Part of a small language model's weights: vocabulary 3257, no biases in attention or MLP.
Each number is 128 + 32 x the weight over its row's rms, rounded and kept within 0 to 255. Layers, rows and columns count from 0. Numbers have three digits each. The size before them is the row's rms in percent of the matrix's.

# layer 5 MLP down, 256x704, rms 0.0874, rows 152-225, columns 176-263
094:090185227148100110136053142116100108150117119131125124117086136100178151142128105111061141126081107123141063072191161147100106177144148137157071194086158129153164148210066093079121139158112098136133110152067072116165082134090142116122184087107157099164152113100130
099:084088091145173119178115135109143112136099100115149131087142125138107131156179076088140154122139138133102106120186147084108135197146092169086135130200078107120085165128132066121139213092134144104093103116166108141098105143166143116133138117085076093097132069123117
094:128151127141158119097080144105119104108199140158092160194109094112104163111109180117143142181166173147102093099117140138084141140112126081117114186129100159176160101160082159130176129194118127145150148098114092165080137078121110180151113142153128129097144070124106
102:149124108148185137112142142180107176137138126113221123087133080120084132081154118114024149118141155118118080116185113154107158123163125078064123133129131180156144112155114119154120135130119115135110190166128086132122188124185132106165133089106124130131188166120099
096:094159155137164084111150155164139124147104115113120132146126155130142075165099090170132078145095153085108139149113148099125151105168089057077201157159162089086141151157079107105142134088117096101132109135094184186171158127155154122168120141120143177124102168088116
101:099087126166147133151192126078140170142117082116104151099118182110109110060082105127107115121130183123132104104125138098127123153148104204126113179047143160070096118165101149175176144173080156162083102167171190109117092189143093152124114159129118098175104170151180
100:092128116118221127168093153114167142079136163175062133117174127144094109140155151085104135097179092154149175110122147086156194173080121091089130107161122203149101149148138136065181146094139205169124062116134150144130154155133154154092106085137095057093158094162132
103:108164123163216146160144080113151089098169182168141113091084130136104123236101120115197095076203136120140110124122063154118142105044108169143080159097122113144142109172103159060088130139115134112086160123082185158151118118093133195108123116167096159188173130133144
098:161188100135156180130197108081098080190122119121121137071148088111117128158201134142101098096111110147144132140111076147115120114162128081092146112139115104072149125086151124176115123107131125114160127177129117134118135145121163083097097073104212101159158183116182
099:145140127093110125099157140149092178111108119176113141160160105156125111122148127110133117123077101146159134150076088101101139140101128169181118152163169121163081127150135117118160180115148060083119153137134131128142048192116146183105043105158157137162127124125147
105:102078137141133117183137194128120074132077079146143082132115115169119137171135117202177129126134143110100130148084140127175152133122129086151130106131174156083154084165107135128157130170098182153129132100141157125139105167104131111108151127123137146061095105165074
099:155131130150103140080130145101126117139181128127157183127163095116142153113139092150103114154158089209107151142174133076172169114100152125107077136118137085153094134139149140112084185127150138169140103108119106127053157143145134100086249119120191157070153148164146
098:114115089166131135159167170142122076145093150161148133083110093136121174160123199093156100168129114133117063072150165152131150167156129139120168096082131155113154107113016117089090076155118161071118184091109110098138127128119109121124144167146037101072114135076124
096:105166091125173137155081140174129167183165128100151153088124141130128096075168178125089118152181114152115125102129078137173145116128177098225146147148138113134118100125094119117144109051135099105105072128083148136156175073114118090090117088093145133121106124076136
097:142123166122118118140133071136104163106108118066153144108110126131086138107127129083156131096175158137174142089135081136156123145150129149111125110095093094131103112214167161097130134158090059185107088098176178073081112060125146152137112124139142210139159129098100
103:128098100185126126062102083117108138111127201127192129156095096161117107123049156116163110114148121184103143085128085157162095121090198164082119164149140129153190109072148126139155087140132136098146117066129138150200105111117121131183093154106147142180174109162085
095:131131124114101127162128143124080113184133159184210108118098126097103092139162144107119108152132142141152095123130131134130076145115229101178105162098136144121173126146078089104109160086101126129112131148100099121135109112142149207127121115126139135117152093140134
103:162111134138135098164130149090131175137156158093172135096182103094136221114088192104168157131140099143116043169142195150090172111097162124178146159076157170152159109109126141106127128101120169145119137060135124116130117173154154121110154158171061139134136148131094
101:164157068075111120128082119109135138174129152127185102142065166129137136089094173159093129106137126094092161148144119119129142099134091165141121150100120086185130144137166094137189174097070108149119151115144109164141078182089151136120136124126133132109109109115114
097:138085106171131199205138134135139114090140204151149124184096135118136138095109141179083123088191110151116171138131137111110102155130141166139097133096138140127068147157130092166154148095156147129098170153181129146090105201070143185087130119118095107163132160101147
097:123122129133081125204175121137109124135110068108157149063112119134141114144126141142135191127128140141142144077108131069128125152130117125112202166144122141117137123123111110091102140119103111113133146086102188189118130111138117102146123125131096171120085099108090
098:123157122146111122132105151116134043152099119068160173111092080174109127145106161119157172149129099085161129073167138099142151193152115122128115195144138092136147155088079126065109162117116090104136116163134096135079119197129143118071081078164115152083112144123097
100:153129099131112153155082144177131190167105143084135160110121127125161142089125132077072087124122088101092092096147166154076126124099142055113087128156117171115124101143145094116055094145143137105124156087139108158169109116102141118111124111063094139143136092153144
104:153035113153121149187124124086100158114080074139105111149152133187128164124099114121128142102075133120152117116134088114107112138136079176119109047149117112148138106146130115175100091144071147149149129118127114036164060186158117122130066122154110171159134069186112
099:098111190163121140104114136137111183129122113141133119161171136137137079111109160151138118131044119167108150166122134115145066152115071159120045130120132104082063085135163118082113067160066138100113101118144166139155143096166145065130193157142120112133088148128104
105:164115118112128115121158154185087195158094075128109146132168106126155123122120090088115148219121128051142142110152209154136096118150119099170143084132114079186083079170151156128105122121132140128182144164114153097058142102127116123163136141175174102100083204138170
098:153115114078112082118132141114135081108066143080113143160098093086104180142165112143204135110144064103119126140154108078116183119144140131142123146096183134119146132104094141132090153135170155105144100104137176103142142104070189068121161103181141136171103167105159
097:120106083093128129185064072143096112095166135140105111085144125122113112086159112154103130162160120200109161124134157147147157129144096103099201154168158179132107125108147107111143143215168120159102126134146178091138140136155087092149109130115097157093158079126186
145:147141145092125122126140167084112132088120093109135138166144138105160100155135091133132125083126134126171114116114131140099116128075155120131109110130112136154169141103132122134099106098135139079143107179153075143122140198127105130167147099121115106116112196122107
098:150106133078143135155126124098157132167116166118172075126113165168118049072158124173166114152152115097066164141123123146117140108153121090134144107155148117152150143027134131096061107196137092122078094157198194155127065132123139066148142130108114077114191137081142
099:144189119134130145108150153119103168153126105112094125150150127165144110037137154130146077154158112081143186098072134154115122159120091097124113128112125185088193115108160173079162149121091125104179101117109138100144205161111121130118094093159100138125148158105132
106:157113091103149057099084110090146113155138132127121057134103140141184181065149139149119133122105123152163149181117142092133173173122141152124157159097123111115131106125149120104112106160123091166119100082121101097128155172137115118130186172098119120133093147141150
100:113197116175151115145106208242101131152161158140155137146124142084085146129088127169147156144132131133134108098076131102153171139189070142132160114115135138084149105120107097102157172178099156184179140110102134109174144110090109137158101101155132157170094153108130
099:140117084131138157109146087056110145172180131196032182158077175128116164091107096127082123119100095111108110126081132110161113080192114149160069142099122122148134137149087142113110119114148094100156104134158122135117102118146103096137109129105168081092149096098150
102:139115172101151145138111152171146083162165147121074090142084142152188119127053141148139140122121084144176110136154140131156114110132138141149148106147134062104094127118113176110173075130141103165085141121148139166112070146198124151141090088116162134076184120146146
097:127129100118141124073137100085068146114115136081115090152144123114166117228127163108100154167120103089135105058160138142110142177150114082093174138161140164172143120138144137153083083131119131085130103129095067054125192173117134148124152125135060107090125148175061
100:169137138142170136110132098134148150154084135186133104129082145175113121092104142133133192110045164088167173172144151180143153108104151028113143125092171083159092113130151130136160108144167184144171067131148130167103120111103119083124166122132058105155136111170129
098:120166046078076128129152132144163106109101095130085112110121090158122149100069132154125101179079148116124185149072090137095131148141158123109125144171154094111134163112088142145158045123202101107112071157108120181123195082083183138100130098100151060053163099112117
095:199165084232101177086132103105139137170119111104101180117192115192124122120126144128191166121071117134167135123115120066091152122135134096134092123133204139106109077126120139143110092115052145114121131158111151160080195124189170121128182132152148132113083134151164
097:126130228106116106165152085109076110085113191107124169072087089164111109153111135124082144132195164153124041127137143122141169143136107158133162122131117134157162102128120136100138033094118132115161109132093118065101148155077133171085130108143110149111151153132094
098:117172159137153140083178133155115197132158147173126069162076105172123153186169103115143089153139158062149108113063150179117210124142156122145119099110101092105138107166142098081090054075133098151154088134173118164166072152113210140145169145076142106119169111140049
097:178122085148109103077124094146090136166140149161165171109151097126063074126119144123147104151125119157126069149155145127154148120090106162143111103158097108067079126095133098140129135173142118115164102139079145138103121186158100081129076119133118092146142095073178
100:127111151134120143123118094132115118119105150131129177153128117085151098107102114148092121148034125127123138093108134115108101165115135130147125114111155184121089141172134123135105193135073105156091074134137171115140109123014181160123156137107134108133118150090152
101:141118177116091122121124137161116146105060121178151134114110126128090118135155098149107129160138172119134121057061109122086153140169126191145122123156132118160140132112121153103117148107137145107132142074089107162125145105099104116102075071116148122159103125162109
104:172107089091142120110119160098088130208099119093116118153156106149163109193106136128139141121199118119115131083136156131173160092090097185082110128102139146117122127072102088184075166093119167090171067149096058108089107150137169101123181165170153130123132153070155
097:129122161190110114118140172148098145143169135132151158099171105158072100182119096138172111085091143118067096173120097130104135138160165191092131112123166146136165120169101110086164150124083130082112094106168097123149182116121090165140169134207166096208115083109118
097:132081188161159143099170091155157095125179200142203204129116108129149148190110141096176156166066070115107110157158142179111104159181117124089115167138230115173144118136098063118116090144112150096140178085135116078105138115133157095160113121172096093125114148139149
106:088118165098119085120146143113170114141177108105113112131149122121189112058165118122155113075188188144153156149142106091100131106139111090130135065145113089150109146147140124128136122143091174077154092119098133148153105129167113119130174100102137115174114117059093
109:105126119068102114076132113112183122153094125125092140155153094112130142113096169113109142112119129059135205121156157067112061155224117119151114077156131077193119059111179149097109154194163167118180157094107089117134147146131160066134148133093141175164097082162147
096:141166126101046144161124106128152116144159118129173126125120085149131164133090186147143117158156127100156170127111120137166147118119139147117108151163198157133125154202079099133155075092129133168089084194090109188137108079096150174132056092132158102121116122111149
095:118124142097050166096082158086198076150180187081101182128168062157120130131153144170092120139134079132161096189108091143103156154161120145072157131152131159040125130133101142189171172190117170147081163180090119121169180130134096085116144102112093093121155061093178
105:135145106175101104159160177127093112115176164099091102141162142130121095143106075125113157114114097103166073171097134145168133138155152063116160063085142126088148127221140175118157075114098163099086140087113124153172182173079141186132079121126088103120119177199049
104:148108152148101146100090065117215143115114171078124089092125047144123093107103130146145151165133137132102095123141112191105093133136068151092141121091151172108153115130100161082110112085097188132133123099132048099101097110113103097123080149136160199085108119133148
097:098118169055154091074094089138158126198136064114138077161120120110139154165137114148128122111147143152115153185131111110120129105141148190062094144121134106088139138112129120114192143129123138138112114135129078141096150153162137128110191244091118118160134113128165
103:138060152187168082138093118138134105150155106117138064119125146196164147106117062172093133116141171116145147148179103150108165160145139109111143184165135164181112190175128123110080149101101126146220123173103093121119085114151142183084106099140106134067144153092172
102:126122087111124157152199091112133170108173153134113078184088078091143105157117084100121100087129085107107175137084218104175169119126108149126157166091148101108091111139169120092085192109021072097078100088141149165197113114157174118156110119117097119084156102134147
100:147054121089082180111103151093225153150113164094134111144104153195137143164141073160152133142106159075102115130168131109129134128136112204171092131128142144175123109108198113168203135175126084122172156111116102116108184138111181206082159170119126122133101104102120
104:132115124096128151166137140132122189031109096144048103093103134124119125146155145114192144156148166171092129171113163157082064157158115099155074114116089104096157118101146171155105101119122102124102057140094172097158125098164125132126150149159113082124084130109102
097:156114119142098124071211050130152096167143109126116130163067093154079095099115162126099124097168106165124108169157157104089144092119148178171118148150092153170125129109177176173121134109051155135125200094118100169156130156127103146137079156159161106153112159130180
096:086153104130181188134123182132074104095137088187125164137098145087113142140159076101157156119072125152176118141159095113148084179069155091073144108125074097111165193160153110082083088118119146139139119104116141186160113116186078158144158118134126080128143164135171
102:157126094151107161160183122183130154113167119127173150111109142115129116038145133078123143055151094131112158151105115109174146135056165156191185108125143148188071116184056119094152088124096110106065140114166121123113128093204136117092154161159191080100119198173123
100:113097142132108155186201145114128085180124108118134126115090226110102186105096084077135141133121165088115107096154133141072126091158094123126159131169162152106158149115131105148129070076101134168090080154101142148141154092119115130117110139104124145185095123109128
101:150144082115152127153124100095173176125097136085119157147117179081116142102151152098091100218055142153102095110114106118146130139161125149112176002165098199132128152113199090095115107181089129083086055163126081123136097108154084098135117113139099149168142182112067
093:107147094072159121127095096129107101113140118096173106098075089143126160134111129134110207151132114097120171102099154137072144141121122112120136122080095152135153119134156075188099129180100176064096155144185077143143156144150055106134158173120084129120108158106218
095:125202163098075091102104116126141093129184071149131069116135078184075163138114149109191119112076069136159080117143133145106102120165116161156167173108099052130169067084122221085118139077137089130103119109104176131151205104094071124151071131131176169221124105118152
102:101163081124120137178192093163114159145150127169096105136117166118103164147137114163121087157134101139109114156061119084153167134121126044130152071116112156110231142161142180099051126111080115189146107129070158177114119135123134101130172100136126099127195149192103
098:119103117107079108136147139184124159149119132139143187171134130133168148172157144098097137124093066126121102115122139083121177128091159171164117085132101136062189087181171110135153099131085156165123123142100073168134112181118132141127183127160108154146156180212117
097:173103135098153100136164110183141147068129107181161117139177140112147085133140151142109070136104076158129177116087111156177169177097091139135150174130134156131113094174169060121165093141143153124107118100128120168049131133087116126114110098076138115207162121174083
100:103137102088177136156061135178111129118150153206145117099157163112127082103093143083110107166119051089119176103111144149101151126089111102039135120152129130117125188139158123066102096135105083148100098105123164102135101119136093121153078096154116145146134140097093
103:133053163179147080135124172123115097119154165191156072135152085156077160158130126154106141121147108081136142047171072142079128105109129116167211086150099095177117115141096133130093130129134174101158091113137161152092156106113066100123090147124135126043071138138128
115:132134120110132158040103155191086104126124113061157102152198141094112141106152118123133121114104100065118073168172143122164106213210103128090120141103146106133153098164128151108165198154174096060188123132183147168172125123136059208110114137150137133095192174066119
097:142107140152107197175092125113113089134111126136155163117124165117136132117079123108074199107146077110153155094089116118156133099127128077160152077166125121111177093157103108136158107157116134109175113150162173074130130144123144099166069131144133147047158168158112
096:107076120158131119116080111094135111107160050152161129173145175135176141135156125164188137169135156145088095140115176143173138095170099122132083098147118091149148179114129162141111118123110066095184157099124112157199085157109128147140098121133171076158153133165142
102:083110128137129136136106150098149118168126112198105076136161139133148168138098119138111076142118140130135147122077107123104166141059146125077135075186158069085147111059127176119127123072148160137145096159154034130163086143114160162150039179103187119144144146124130